Weights of a small transformer language model: a variant of Muon for these matrices.
Each number is 128 + 32 x the weight over its row's rms, rounded and kept within 0 to 255. Layers, rows and columns count from 0. Numbers have three digits each. The size before them is the row's rms in percent of the matrix's.

# layer 10 MLP up, 2048x512, rms 0.166, rows 212-283, columns 320-383
081:089097162199099090071174102143199073171135166097105145134139088160095100129151140118142151094143120166118122087091119141140161106118100074172178151084111104149095096169156141110122103121101110
105:162120152135109109054137079097134132129106149062097089117059143111119100087093112123092142159095159124174127114111128137130117135149102116095110106168074105141035205106084112141060103165087143
104:151186110116195128152208163151084156072121107137081106136117134163165105104129119110107108112137125039143124083127139152172167113114092132185116128072147107052123104093150111118146064118154167
099:148113110096147065181116152086090122111156100135186151080106148151208144125149167140129156179065122152131091162144108113121149149169095129082173187110117163150094148128088159112140155125163156
101:109160124147144104090131109146134181199196174140177160149109139117170155192125157128140090095134143111117097206160189147112116147077102149066141068154166127159139100175143153144127063110170148
108:162134131107171124173116163127143155138115145097138104080180169095120099071103112157088164130091095175106074119144094084091132202152142146154089123167093107126095111116128167095084136130065160
107:082133140138124146123152140153139106151073084146097175114110158143171154058145146172104185103124119089137118126109068187130091081160147127157190077141116169139107143162126123128075122124107125
111:156096130162122132175172121105149118123115109146101152130140106171137072093093124124160132165134132135143125144090143151124129119145116120130145050115143116085092132114154199113179081078193124
108:135152091127132141174137148128140140161115124148124091163126140141135048145087145163143105110090109154170176109167104182151116116128107121146155104095210122124129101161096155133124101164129130
097:155127103153162133088155154133122115175122132164095089112076145101183164164131076173114139135110071126190145133109115125124155103086154153139143120121104142114133072136120114151160080176163134
084:097161140102088102086062145122165125100142138137097113130112150145130104124155133132078121173114099153197146128095201109086153152139133167147114142087109099149109132133172083132088093064137115
108:105119127099089095145144068152183169130130133112125123228122149183146160108151111090113129125082156152123106158070187197064152128139091105148111071175132098109113127158148135181167133133088088
102:199112181111139101082123115124161121159139137099137123100076112115086115108136174128114092129210112153055119122143131102136108133103210121200141140093080122121151105116078146200144191165170112
107:101115140130124124193153064088182189085184219117125152131174219129120118137127083131143104123192135149095054126119148106142108188111081127120138106125136139103081153171127129092066147133135155
114:153163140131083082197125157117140110099131105103128099075061136188102167136181058110132151123132133122137106092095113155129169157107095139165060105113122086168115044068156181150169155107135074
103:172187138155175181093172115095137075053072108100131185147119073144201178124154132107175125117129133125138074144138129100147159214113183155161109101141087135200161102129175171129092128109124132
099:175122131119157139096132158141125164109123083148139068152136187110100142179137112074180136101143142161146135152081095150124129176171197084124117138116127100150168134117216130224162163129160092
112:084138145129112164133121131154136101147180188141129172086144122127163140117112176060191168116114114149091189134124173033129088190194157147129167110124079140082137103081080147154070086154145172
096:088140132139151097119093034098182194083076113157134166102143110141182139136058147080157184156168108140139126101143073152110100133137139172115149207102172094088137184162140129133146157090185154
103:141088134061154144140115076125181152147072167101119124155153067100149147150165088127197148084142121125142108114102138128119158144089148128174119156157137147170095144115202093154164170067062110
103:113156159104186154170127118179135090113103152114156150150132071110155121101102078125149150102082091100120127109097139182098150143097110152068205159106145121070110218120194085143168098106115097
082:115089178090118146152081056127126169110107169093154099152112089134177097124142085104118098088159106165083068118138159101107064133142159123144170142146081109146145111145089170130097065149128129
103:091183115126160148171145060119103086170170087150122145112050080119144152118090128154075067164191146088129137128132131104085096111116110193113162141109159087143071127101084176115166132100121110
100:136157094157099155162138149125147144124133128144078149078173138207095103113154114143106150114131083105143152108176111134139191115110155103074089162116197095104108101143129109142228111122140151
101:114105078150112068128067151124138141178101082125058162136161086086088091118115111118090125119120152085157145145107046079106109092161132174163106080123105135101143132151119084153151120127146157
099:096128149148150084090066117124178123148159131110093076084068143044163150218137080150096181152065154141115174096121128068078208158136156142160079137118099136131173162149101090119121126118179119
103:087189168141116103094057132156141092077161077128180086167108110167129170141106073105088128145187141093169150160077154078058127140128161180149137103107197140147105098104074095111121133179137114
100:146153083167140098136129177134148120130110169089135113139161095118138062100169130133114103189095141184133167176089122144140142135135103121074087196171099096104107108136080120034090144059119114
100:109158134141140114108115097126075093124090136113051111150075119132139119130114105168127112116138157167170133100209117113157136126128137090145155164106139160170143136140122162150038164139106127
117:155149088122129098157135138088138068129108114144180120133098140139081050098123134103145078209098141100123094132126134120110167129155142138125097160106104093124150091127148148155120125171098111
090:109101189168113128160117172138065139146166157150139141160128136118057088087140110174193069145156139120097113139088171146166155099132082152073072124134090090095144153115094150170078107132131082
101:079185074125095140177073104088057109216116130107146078135079111164158152125129187154134134135148166190141150081114131141102136170158134171139101144147147142091151142179113147120103184128157130
096:120143186101132085127178086128124115115185144127097134101060063150079111141168144154155126123134066096124132132120169132172106129103187089156118095125168104102177126133176109132134102171076141
108:145154157112146132115105065128092137160153138118125041118090135133119172126098127124136159130072160142131117089167127122084138141137157147116121100110062170084069127162113091135188086135154178
093:125110133070094087126101121132166101143117110111067151165110165098149166098080136129180062116124164109117142087148162161136135117130083168089066128155095132136176134099146168155205074111165105
105:065149072181114138106223155113166076113087129156128096076098151081102143111150090066123206132101185100180147135144123109128105147178093163136095102137165124150159115107125097130131131165214179
102:118170206146076162044109117093141137104111117098134148123146174140146093125085176128162173152152127091147114152092138151093143084119090157149163087176070084119086130093143099181117180108102147
102:098175136126147147114073047136171166154125087123107125106127136140110180112168141181079155142128136124101113166090127072128120184134103118145112181089177123093118128168119161133131090100143158
103:149120121119108111112063141091105159088143152171132076080089166111159131108140073159035175100129146033161131197173124117110185162096131042182154128120145134102140196141139150127156124071126172
100:122107109152141127073158148094125073161139100107152096171188130169098100122176101121141083084122141072184110138198165135140111111136114108094102114098149135109147121115122115130093146128049105
103:135114150184105104150156103176095098151180103102177073090132094151117088138167165126093146138179070149092134077198098057153116164151091132075078125103141135082120100168117185136062161171099132
102:156062119094175110109081148118115152043080083099064148074120126140131141121077142127116108117068125094083133129137135150086080092181152150155088171148155125082129138107107097076115119088120101
107:149108094141135129116133137180169094103086100126120103144110142163113157123129144141114128063166102120117119133170171095136151141101163172148146115133134150128189204146131180133163074154113128
105:152139101074140136077074137188159107109142093154159147122093162159157138142208170118135154150108141164140144129135124095087133104119117150112104137114143185148111173138114132089101162035125117
093:133129065167142144181106082126119120137146153070068108120166109125108168115152132159139088113134058131185088108193119084073161188131152109118173136165138188138158142099144132186139113148079158
107:124131096143119121086116068074135182166069146114112126098107113122094157107144135079140103131138145124087129144072150089136104132104133183150149067159064157126127085112095142109087180157134105
111:158102114141120153147096093150051178129136104101112178140123161165153138123133079174155081162074176126099128143172088197065143083131151164192179138145112163195157122141100130122113089207147128
107:079113085159140170129094226093079118122144129105053083152070154113149065152116136084119152146142119131088078145125188114121111126152084120134183196141104056101111113101090096107121126166095099
094:114095120162156147145160141124126117142117168114128114125148111154180174134105175113118156146142153114078130124148160137094093105108119149137122137124134097157161209100171108058129174105135172
092:124116076127121132148118115120178094092113094084118166095135091147126147160057101155161143144080164122163154073187100125114117123153083168103133088123131164135148105154093131125152046168154119
101:064142096143145132176080105118142108118132171106168125140098105110155155151035111091175133153087129128066104164083131169127129127130134120156116120161191141099108145110060144128149157180168164
102:101129116030116134159144159061158085118128162117146141181115133200120125147135164102143121086168144157087142127122209132166142119153102173145150130135151141168131077141112172115123124092155106
092:171145133070100134110099102102155132145113079113083069179080172114088098132122133130124088149199129145070116137084136134141091104142127133171102136089070099130113147114099131150121105164186159
073:112122072130119142187124150103114120146083163062142126193104065160184202061107070141111120163110093154118143175131144145075133135136124180135105107099123132114160129111115125173140158180124144
120:147090146113155079178106130154179133105142130145130083100107140114083154173117089152120137104133086121178089156089106089138099146109136108097136127076181129118149133101106154142152078137064086
045:116136140148118155105094161141132141125080137119143091170092043137153160111134066108152109155139093113108095085138150168148119138086157137055169155208132140092092171142087152123110167129085151
109:066171114125115083135168143153188089120165167137115114167078142108193156156090104141051132132142129118101150105174113139140166195172132155114182146118075091139128154108122078157148123124156176
100:079110068085145136127187141108104144072119156052176217110132100157109123147207161119156108099174134122165175090142117098188124106109162195112091154106181099099167120121078167090105104113145124
109:169097136104102091138131203148150159154147088119115177235065155149150132101139043130112117172139119097157169143163120186172121129152131126095139106126118132188103143103134127160146153119138184
072:136137074101208132096163173226200098159156116118148125119152177157096128155134139113146159137115118111067096109134097124150099095130101129134141137130120155149135107130078101034093145107140046
116:120100142137134092106147099155097124127140127135172075090161129055129157145072214059175130119171103081166125100144177171153122111111138132085103098138116154111147133163122167153167092149162168
085:089071145120150125099136109120117144112159074156134152062141116102063170153090132119120095080144096133066145140174079163146104194101172089176105131088146173097103093140151159138126122185146192
087:145100125146173117107093074118093085099077146099117130143110074147114127122094087115151163099087084161085178142141149077120112088110136136122144130100109099201103136137146154148136120132069111
095:130126077105145107102154146134142104107161149136115086175089223111110151146075148131127157098096154156174135098180053172122121161120131098164132172119182166115179120161085162109153182106068096
102:099168109101137104138088195123115123143181159111111154096142147152105185161137091180151133126110143186099104127114189141086141135087124161111142142148135128165086145199115102138118152121100150
071:171072103134167104092184150125163111103134112139085147110182145065145134140150101129217176152059093105155103111121132126098185137132161165160106120185132120107160133109108071093118112148110108
097:136129125058193185125083175108156128115074179163160100113139081154136119175160121126099149086209115108130122129099117199128139127202159052124059058129125132100137152125178118132158097192157072
103:119117116149100125073144072178126144067101144110101093162128121088137136136145143143121143134171077148139047136167120142112112172162116180134161146160172128032138168094113115127189114134097129
113:149114097116094126128093160068101081156113153164099147124106118099137084147116102106154191169107115048108105143076089153129143183134134129103150124176059084114140132132149134133066143114186147
091:174131152109152143099171066132139111143183102140128151123115119143108143140082125163133148151108112115100146156112080096173185160135080080145167069134146127103111140157093089104193156179153060
097:158170144095105135107131088068121095147143126170107090117083085131121097109045100091115140088158135137145099144097101056147095126205128084101137136152141131169107068104145107192110055083094157
104:115155131107098067137089070095090092080191113170092064163082100077142112086157129127145095142085119102122093094109126062144094167150083116147079137127132095138150122167176115096141107138153203
# layer 10 MLP down (transposed), 2048x512, rms 0.0806, rows 212-282, columns 320-383
082:133019153107131129082125161151115090107121130120177107142158163100106116070163089154086124071196112148144102071118117116121092080118204160112148123094060175141086093119154136122132099128086120
101:103133138139137085079127077063202117170097169149152134141114143128167158134100141110143157142111112136151152126139171154107085119181220125158111102171052120175104132064153164074083139219123106
104:029190105106139107125120059126091123046078117131148167112128148144114099154151137128091146063197135120160121116097104097210121154087151074196175152110106120092119109086146088107189134085144178
093:090101107110148175152131111106165113102113110144104118177162097100158169119114111177145153131137187088120100112106117149106057097121105151076138139150132174117155113138065153153108048073122149
118:132141100151126124112127170150130128187154096135114154116187143156112161098110153095175091154139101116145109157140163115115074130198138123165106119171153128123167128090144119084085105115118120
104:143128101149151119165143091180118117143129120100147063112090108151132089144132155129135159138148204140108211173129138149131105116116136126143155149109090100113150113122150113118130118113146190
102:168129158124078125085095117135102108115129152139154210174158175174117127082178124138127172109129142151103144132143093154127148090113220088160102131117160153083099090120099087166124089154105147
110:153139119138241130104129130107136181135091146138150136120144169138094106099109075103122152120107135152150110152132128161147174112083144107183193111161153116098145100161179152110132124137080121
107:123137179141133151094156172187105114093142119101150144143140078143082140154087105121100151137109132130103086147122109092081093107136192168139120050157121156135100152172119126129118094129101157
102:121054138118093125104151132123144101149136109118053063166114044120145140128208113107161159147075135153174150126125117119163144074072068176124114167128148136216167106104132091139190181149116137
088:147126126168197174141107126129114163140143164146152149114137134185090083110156156146152154137119178145083116076135093112152122133146238139133156128144095147084124111081137137149174131134185113
111:135049138102150053119098148124120104084135130090110183150133140136126101097160082133132118092145075098098172183151132094157121123141130129185078103152165105130108088203150096090126125181133122
100:089119133136140118163106101157092137127157141121138120133106161079144066192122135150150136117145130148081136111169093109120089124092028101108154202113117123119140139196130090130136131088129120
104:133115172070156161142174030187153165123183130163156112074076090160141139169156108102079099154164141114146127065076081133133151145136079104085199147051124061145094174139127066130170130098079123
113:137140151156058148142148142165170125117179152118111144119135176116083156190119097107125136150176152091156094080124127164126169095177038137174126113121083083162114190108157155152082138100100147
101:138127104046124127122149080110123102148092134139079107164184147128189146171084129085131162097133159139137081158118085172122147118083126155149187101179131137091098161058151164118103137181109159
101:135124165153115165169103142130097121129152138073125099121106133224137153121140136128112100100123172141066096187155128156170124135130195117105145115063121122163095077186112133126115116098105101
111:147099101144133134108138085191126120083204117111152128111150152149098148088114181066163161104081074094115205124106106174168080186129126116172175132152075123102092076118146095119114114138079093
098:130161121088102036114094073146183119130149154108118115138105067127132126140153147137090164142102149091177070102104092106111063153112130136187192155128158106151139172123086114093131129073180069
105:102193100056102110141128143137124156125112132161090134072149068152177096159113131169153139099036166137116077124083118223131124118106129108159135144120126059109144142145087101127179183125166156
098:102108191174162157121140159173130119168093135114128118148192178111137110052111134142154116118099152098108070131132162174179118133049255127151036154137123120142171080107161142113120104138133127
084:135119162157124048148077119108078146101164089084120098097082130132146162107172139185104132160134127145095127141102154091183148170106169169189202143133183129149175107128121113128152135094092189
100:158187151141141147105127095166092046127100154138110163147096162124156149113135088161106114120063150108149187074103185105107110093079137169122109150122152132111135122148103100084147058154173119
103:133168078091098128121129173116144106066140148164122155120136097089087108129195102154141076122158145130158122113147171100131189117158002165163131163118182094136073171116091111179150132131173096
112:092138110127110152088144119115094072140168116099175112121095084087089124123135129137121106123136082071104081078122113132141139114106162151186156143165190185128126139118172079152152059131207177
102:076103161086104140127126149129200073144151118112174112076070085120136096212204107118087145115070124101106171096125058114131118138091113177132125143131123141143116180228105126168180100175104128
097:101154161119087127141173137120156140085135123145133139105171123129169144105134085089129106159138140077099104086142140128113119153094137152179124093114172120177051156133126125123134145065107191
102:090052090149140161154098152121093183137129153093178124090140151133111147164171129144133105067086161143113171149138167134074191148137255076096100155093153096107156190142121116120141130116103099
097:118188102139150110177138182114156177089091099140157053171130127112128158097147160120167143144092136084169087124197135131116120092120081153191127121123103163108087081132132175128109128121125155
120:144129087124118138168102153078178104092117128166094091137190137127170130120052127131117105151092108120072178172088096088171095110123134127079155076140161114125117104156131106112099143092146110
091:117136163131108130128147094153089096122128082154088136140043138129119205128110162123147121146138126093199140121118148137163153155169255129079120132097143097094198158115114087154054079183141107
104:077135110128175188145102109126085147093080125162149163148135181144131097152120071139121136125164125163104123122132173121074160093099102119116081129169134183088077174135125157136179164151179100
092:152206159198145180123098092082120169102138137092084146130140111135128120109116174111156114156088153126168124130118149119129126193127088199142135097132129158119107110096165136133158145122150124
111:125153105119097158118125116158070116196200068154087078120108106168168124172147098162142130106115111129205137057158116111222103093117162142142116134135116144109154152117142070141099150147095118
090:170105091106069167168152137173202104104134119104173095081153112131099103112110069147174131098173168160178127147134141079113106104130143130078122141161140104181091165084102121131161157141165212
105:085155129106113169183151164106123135097105129138111082103148106156106066105073161154158152099140102134147142188077109129116182104171076082155137155064094111088099094154121073157169091143112134
106:098160155139061174125124118118080113107054154093164128102157158157141156094217107110142143124150104062149162120125147142128160130086186092151144157108031148126108179090117099175143107113128119
103:119099149155073104127131151167149187166101095186120152114125115131173132131120160129116071104059136142124096137081062139104176087143097165131067131133150181154133121099115080130119124092128156
096:158134109130155165129091102082162106094130100075123093109069127115093114078127170166102142193078146124141119120087126081111124191131172100105139111108129147131108129120172130128146146095150161
105:133067115113146087132170109138091096209159119154115111109160085115110118105151152149074137148121159102149132173168154150172104112121163181106141158158130142120117160163130052155138133136099165
103:095112105101150149116124155178069131124136125120147092155101153177145112105069166107107112104151172119110149176117124116130089154108255135133076130145137127171153119127166174170111117137107142
102:178160118112103096141145166123125122089141104155172104164105141136139198097060144109125151131091172139172121129079175116137114079126047096151172094169152165110127187112191125080066166125134212
100:136121122082073146141156148147151125166100079094141115134156118087134162109109155183141062124143116082051112084184143128094109131115207104151120113154146192106133130096126199115125137167098118
107:139144129143070077081131105113150114164138192108108079201071148134137134095115109110178160104173074062133189151126138152072135118146000167171111125052118147121089120073151105164116070105119109
094:155123211113156170154107119182142158150180154112152148150147159131121140152070083128121086106130076095142124174088128082107151125055198135127075176167115143112138170132056160062115145162131130
102:118139140138137120135162092043162135125144133075075100110149112096120086022176097124144149140169115111104125194122115082144132098088020133150085125133134087117079126177122130208160189097135175
108:095182160120102067101170198110158131160133092117174107125153110135127109158135137081144118080178078133094085114113201150185117155113105109082110130099129123028145190118171130125146138124136118
105:130177116129110119136169214145125066136174075158164186201116143152107089139132168130101119126110142114100153190153100161145090144093111118123177152159113087154142109119131099154147131182174055
096:149103098153098100169102120121167117157149148167155105127105175132164097152111124186177160142136150118158148090180134105117103091140140127105047134154150082192143084094093120165115141129107106
096:090131141131101150148148112061130225156091089142133155083066077124117127101147121115140127115095091135128124184079114106104172202143113154128162130117094141073161111163125106084136157126092195
103:180162162098178124114139155169136187113145136153131101171124113075149134137120155084132087129103144203162120113170099162164092126150092197103137100126195138123088167179120087139139089165147135
108:124153111071135091108134217136082195141118124139143176159096176104118091148107107124122090157091085131119109071109135089169127145115174129095134122151152092168150124185087151076142154159135125
088:160112128061105091145083119147132131138161140075085068124059109127094109108080136102160157112161170194109130146120101118094110113141110094128120115062095141153076122121122148113134128133045136
071:117077155161152096108140078116070097157124146145161084108150072140197179123095153112142125134107162098078110070140143062147081133116255174125109194155139101121133078150144090135141099190047138
108:112104127116141161153112154138079106139131138147124114143100094154131136168122109085128136166058130136101099158117129180135158148146050088123156173087117156129129087163061118181127170124107150
050:124125143145155107134100150154152100130137104178119089172104097159127108162099138105106065133140109117077199155141152091188136160140013131106138112145097176166157100140086145127143136071189093
102:101140090133050128186091160119129154174144118119091141118072119139225104179102127150173112092109151144147150080102136120143073106051208083178087097090095115121129082082161182189146156177145116
097:126103095111095172124158095090063109156152125154118153141179123152099105131107165109164127143152161175091121133141168138122116103137008139181074139060147180167131106134126132157112119191072137
100:040090112129122130163129130167071126080156132164109091190106108146134189143146154072149094163124143190180111113111133150066127094147178210129173078134105158104189078147085154164157135154122113
078:074146063145091115186178133166155113112076111117050136106124152113171136095124088107137156126162133128116086115141126135142134131203000133152142121037085177125133147166086157131095106138153131
116:169098130077124124101131135129147089189129195131124115108107155065122129142151094168112099144147133125138066118110098120154086102088016113160180134103121128110081121091109073107134098106129122
087:131132164192122167121097105115131117120133079122123130114064138106111115154116136123145167080108096091162113155157151141098172197107183068140111088143137165164103071145166159157138136118128089
085:097098121147139116107111112147123141103127149111080111137122177097150129177134100125144179091112100181091092085102105124087134150137196113195121105078153094150119101124109155126112113145083109
094:071142126126109121207088059101147154132122120126158121099120160129109114093118166191105152123123101126122149173156132123133133081120108048133118176165152052155075134159124111137137132119096144
103:135099177158182170139116161155141121152131117148019092088150111162226132076126121156128128090135144088123118198158171102115073094106150116107125112126128112190070141146129172127099086178134149
077:105110118189198085104063132133123127109139112143106128138115112110108120116147144142145173139132119141127081085112065149147146071140221129130123120171129155146169177081089104072124182105122128
096:112105156178168144157128128142135185107155129074205097175173124171147108102077100170133173123110096157190163096137122113115142160142158070101148092084106144160093100112106121097117142117102135
098:162168114115132168144114114078079112112060132152155107107093123178121142163171125090072119120110089083134142176122121190175099153172000088182095136130164167088096119165102089125069179134067125
104:086176121158084147113130071100194031143151165142121123133108115157171139135115139161109126149174148135101111067048133118204074145129121087106158180105148115101107083119173126056122115080184086
093:137173123111167118108079127126139094212125104125108141108160124156130138102107173167149142109073163164169142147117231095165145099102104139083094148107098130126120065049127194117087135167119130
093:119164143201158131145136111104135078119109169103140132096139185165109134144124145137101072161125167075086125112129191114112156162051109116099106089110163108158164191109098106115118117163178094
# layer 10 MLP gate, 2048x512, rms 0.154, rows 213-283, columns 320-383
102:089113133107197103141104079121111072146087062122117096114123125119117144131149137147093150114109136191119088156136113135120201141132113106110085151076125124123183082150162123124160166105073127
105:128060193162081122082097150109145129169111148140177114194135100126179152157110103137127097096202063136073108123123148139065087121129108152112128127135074153161125141095095117153094114150097111
097:158117102096152157144111100100115085112153084144112091165145080148070131154156076147118160170163129141199128117120138103130147148162111111151169138139124154099131094072192055157100170101175084
106:120186131144102138060145104074129120164122161120180140153162165132179108174116108150108085166151116121145129133086150110136141089161114090080175122106169197161116080170110150145158101114120134
109:101161139165083186162106130107134132093117125097083138139193136105118063168125113122062198127111119135158140134069102149142129207081066124134144154100161147133117160099153173188163128098163110
103:115085149092112139102175095147082122128077089114122195145189128123135154130140131096105082143058114161072134117102118235145176158186165105116165110116097149117106143118096095096102112197082127
111:129127162132124142091112137129144082153124164149133149096107119187184150141170138075083156103100113076116141124129123114170127095129137138103187142129127125168134111134159132128110193082076137
110:091116122130103062138054116099169143148143102107103119150204101092147126149119145139078104138096094158115131200153093116116155139126075089146129052073136126158141143121088193123133071178080146
101:058194082093127104142168118159067108161112177160093097146096121180169133078156113144146135117136097141111169126088152123189148089163146187087108160165111121140167121111164170203186110178109126
080:184141164123086111103131178128129100125177118108110166133122150107088087123095127169100102141151095051138095238067186107090146160168158149071124217131167103141106127130164109154157145114148161
108:135116121114121087173119088113109182136137128063119111156169174180160134142122085162170110163102181095052085097126103164169195158160082099132154153054130108137158187123081080135064123117099081
102:107108112169103100118082120154141110134104112112078094107106071109067151135182116112073116133149118131126134125178150107109127143135216142133140133121118122109137136068089106102122146171132095
108:194139104105113106121152027126160100163148138169112153181164127089094149096179130146140152138147103072137172117141128109192045134158120126065207085129153111124102060122145126129164125122108145
120:144123132114175112184135113096117090132099122111118107142113108107178096073048178104181106160096172108156087156065150175130090121156128169116158107101125141090130082188122102101065146136101167
104:109138175070163134107195147113148128123095133134181082109140143104110190134060080137142097081120088059161138176078166145119136184169149101180115133096073144164130120135159205117109150125090145
099:157108127110105177123161078118163059150139112098151172128148149096119099172115118061163180151141133190096164099145154129119167137143085129144091187072106141126117146133131198091166126105155081
110:101111103131074151087160127110127090057065096099123137150166102108151071133138116109091186170103216117136094098132127154112113109152075154078164086121193143125146163080075157132098143114109108
101:160155115116129171077188156103110133104095083168137112092149159113208188155151129155108117174161136198186113122151106056093136219128143125114077106098126167148151107121161148171149122125111133
105:132105090060141128126145114125202142133085150120132117107127132121175122153080155142154119153073130144127174197134178164103092090085133152151122139097094100126146138164143111155158174058133145
097:135152108134137192136159144110095120153097069125133129180131134144203142110142138165143111113173062123052146143099141136178070105110083065091134078145147094078092115100169100133166136104105168
077:156131097145158151169110065120125102136122119179093097192125122074091164152104169127171123153125128136127139127174143145141151120106122144134080134092075130165104176158132122116154147173161139
096:218185132142073130127144159122160092046120106138137115067159149080142146118132165103120198117130086110133162189099108152133133114135156124159107152178097111098204131149135143130129094134099134
100:100102175115101155131110037096157143196146103119174131140151062152143117093111136129149049084090114089107133150106156130159055140129118151134090107131139132172197152134134069121131094124139126
111:171136119155093182085135124118210121096074169112106096105130154122140183116108135154152140092127154158173148172059096119128059150147071130140136153127092151063158162089139150134091110204098105
102:185107180102157123126138135214164104150164109152203149112097108171140115173121072141085160131166143086141186161146139162083153104173103156134126100099134110087123162159074141115177108151084108
105:087158141179098119097145097106154116089163103073097173151124166148072107084088144130171097085160167108178127078077108158089131140119138075114050127185146137088093093123156079164161170075142162
105:075163169165087077201135082090198157082114162125072099120097160097122149130202124142155109110145124152118151121167146123126161092160098153148136113170143184109128122146050085160113049168104137
098:166185155093136165136191144169115156169076116208120148140088165109151148119174184142095133157190115138103117095135137095119146145167155123155149135189167103159120144191125138125089183138151155
121:146101197126167107120088143155090187089137161171099159130201104108137125189136134130177147073148112141143147139047160150122135171128114114071122147061108223136129147142109130171142159057159122
089:133104123179136172090131148116145155144129138159121061114136114142121191169086130088107160122147099155135085113116080156150148114125105091165177120166081140166083129183155169100087102149126167
104:131071132094057106114145157121174127036109156193108146103138114098100110132096132171123149143095130133178158153082100111101092134100148125064162126182136106122131198131154096118163139130073147
091:200118063146143200142170094086125149155122133117136124117127176102158187125125089138176115129162143115110099165141187173109180112110139115078135145088100139092139141132120109161142107135123093
110:123159083161143120151167154131137129148082144154080095101069097092154156129112089156097126182151125114143133130117095080150061146139118179122118111160114141134118142123121131155092092102121129
094:159141180048184205192187159114145119098144077127157217183163172097113144125152151127132160151186117090107094148181170138144122127169101039162072154153124149122081170180157176137142119091117168
103:096132096150096137082142074138172168120140112119117162146129132109114135090099133147146079160122129125168106132121170090193121127133088205121165161131106106098134174080150150087155134109102115
103:119119139163119103174094165112104166145146093134104105167219116136100147150151154136148091143132143130101136106122128150207129115123151102094170166074137146120158128107123110078128157127138099
098:143117150165089145151179028098186128097160080145129101145148151130120153146141145085098127136086110105120107157116081068174140146139131127157070139194125153153144154128171067103186127142140152
098:115130140105131122197061071154122141154119123116074168137144112131134069161138134140116114183112081174126096077088177057149155082105166142168155121080156116066112119116099154053100180076110149
106:160091136097133093109146113061084145106171171133110121108181166147115198126147140162170124125198101098117154123131202109167149119162094118140071149113140167192173102148149213061140164126092143
101:176158101166104109117125079125157166216178103143169119151127127085095172079150139097101083129150170147135173086170108118103141076122127152150103152075064118148067118132184115187134117162123135
105:152126029158118143174137154159088087180099072116146103163064162119146223106113154157116142157157066136148142168173147119129146116097113168123169126110176158123157075165094140159109114153140101
108:114149128105118084073187111145175136120119180142153144090170156096157132179119083141110129103148095164154118145109118151121141166133119139115088107110138058135154124120088176094128099119134187
109:118109117168126116148132105095117120093146143161146169121133134083115166105148074122125102118093110171150126159113197139174130127104115098108175154168101101160183099095137128140105124125135107
095:161131073171155133110086144152160163112166162076129158144147089165097166124147092131100095113136102150173115072165168130052121221140104141122111099117126150131127122117144121147112096188129159
106:152138154128053132112135118087141162126174139141140126119101142166121129116172119166171169101180107115137111167088081054113175111053113082113155087114157110146114157158112096136099153168129163
097:120141108081112090114127123140153106159128102127198087115185130148091119139149124076128131116244103144167108139126177115159107145133169095183140121113146074108163130116167172193131153089102139
106:130090100171121171134096096157110120098134090145080148145124169132044108063114099122137096113117091080106164099178127110128158181156094099140152101130151117179183138059197146122202140117192131
093:146148147126099133146087099072160076058134160093199088167160105101080176084167060098140139063095144138123125122139177142158153134123088148061124083135154144095181141133089167167134123154145127
092:094192172082133161139206125099088074144130080143074109147147123127147160144146091173083093126182089147085077090083153144126140117141147124178098090131210077122109182110121198170138119100160090
101:093117137125115114109080149123120172094064128122121121148036122098140114105101150169070070144116092160070172179128160134145156151121139034113104128139098078137093172162133141138157125114114140
113:170154078143157137141071163068146192110110134095154083180125117111114050069104141122100046162190150146095150103181140098076163085121087112061168152130128137187089082107133134149180132107156134
090:164158125101138089201178132126117143079134101156166108093153141157106127158159135167094178129084172110134113112167165123144120109129148102095157080178110155090191127133129079194095079127125124
068:136126163157132142116095137134072142143134150142177133117114132095111139137120165144086123125118130191075103137194183122108100108109167063155138169174157110160112086154109137157130143110128111
114:135146129094148175173152120159121160108129103141168139132114085146086111145079161116119161153180106117126123116087140097097138126164146164137138155143115158143165162160125129142118187113152196
046:128101165106091167120077147106118157157093146169122084156115055153133126158097080075139131137178113116117115107122195114163158151097150129064136158208064111078090168187130125109101194127082170
102:146136070126054110106106107071125133137118139134079131124146109128203091125103170130133108155137137170137081132114135148166121105108061121172093151096116053167167101150153126077129158138115202
101:162115158118164152127086188121117099184107059117105130167161160184195219152056120155115153165067100103115102190107156104135110135100109143100140113129090139083080085178171102124130101162139148
102:141092122086102129139120194141126103163166136204185156051109126128127155136133151138112121108130178054083227133113184148095132115076078106151099173151120138137081150104176137081136149034110149
072:131156178090143158157113056069174158142108123141148125137129157144119105118134149081134118121134147127160127084067184120109123160143194126141083159087170079100088157129135142173094099133115093
109:146147129069136219108145171141160184142128158156118124111189155190166097115091116164121123162167095169089088120105171104174149144108108104119096090140100133138102142126170112125145139098099075
088:140136130104148079141145166200145108104136145128116134110117192156205149081081126165172124111095133147146168169126152088132118080137134099079135144091144085098169108127136094142150108168102136
083:127145127168104192139119151125168126105138057163120049130064120155108141171171146111144128110107138141163111139101129144131139162156118147106139108084103133111146118133161147141126154072152115
097:176130100134123217141158166164197198114155121169126129126162172149158108094125106137131138140133111165070092109196125094089159095101132157125142028175101148137161174124112124107160105125107114
104:185097148133101112141116154095105153115101065077158126178127160131144131136158103107110128140173159095097136143164146144106196186071111125068165125175143119100068117114117132085159203130096125
075:140111100174135174145128144159167127129117173172120130080192150123132125177255138116138172159117123096187112160144106092101148169081158129109098094199131102116188122128157135091113082148138100
097:162198097163183138130194142146101146176106081106138171126144135103128136126111154138124155113117143100088135135153134140141127180124057182156106098111114178091156062095094154116190122139125085
103:125153155090134151141149144093089108125147100136080149136106153109092079155142135200095169117125146139131109089100116141143156157077116149161123082136058173081150155155116079172098109148187115
112:169080114113099105132076109154178150099123111128148180134134130139075087155144133155131151125103150137160099147180130099103102146128140103104096109122117163071208122156078166182196181118141155
092:126096194104131134156120218150106136122062181141148150111111079117138067141131104094101128112143090128130144142090126139076112148209157130077129147118078074117093103180147055090102102138163231
097:148167147157110156153124099129149018145146117125139163168082185165105113130098114072138126126137154175135079140108129170137103132151107122178098083148131111124180135094155128115130194107106137
098:146151091121187173137144128132192122090125155198191114110124122141098088116104091125110184151145117143068097127156101170165116111087123145109128140110146126095100129130108144128098140107199125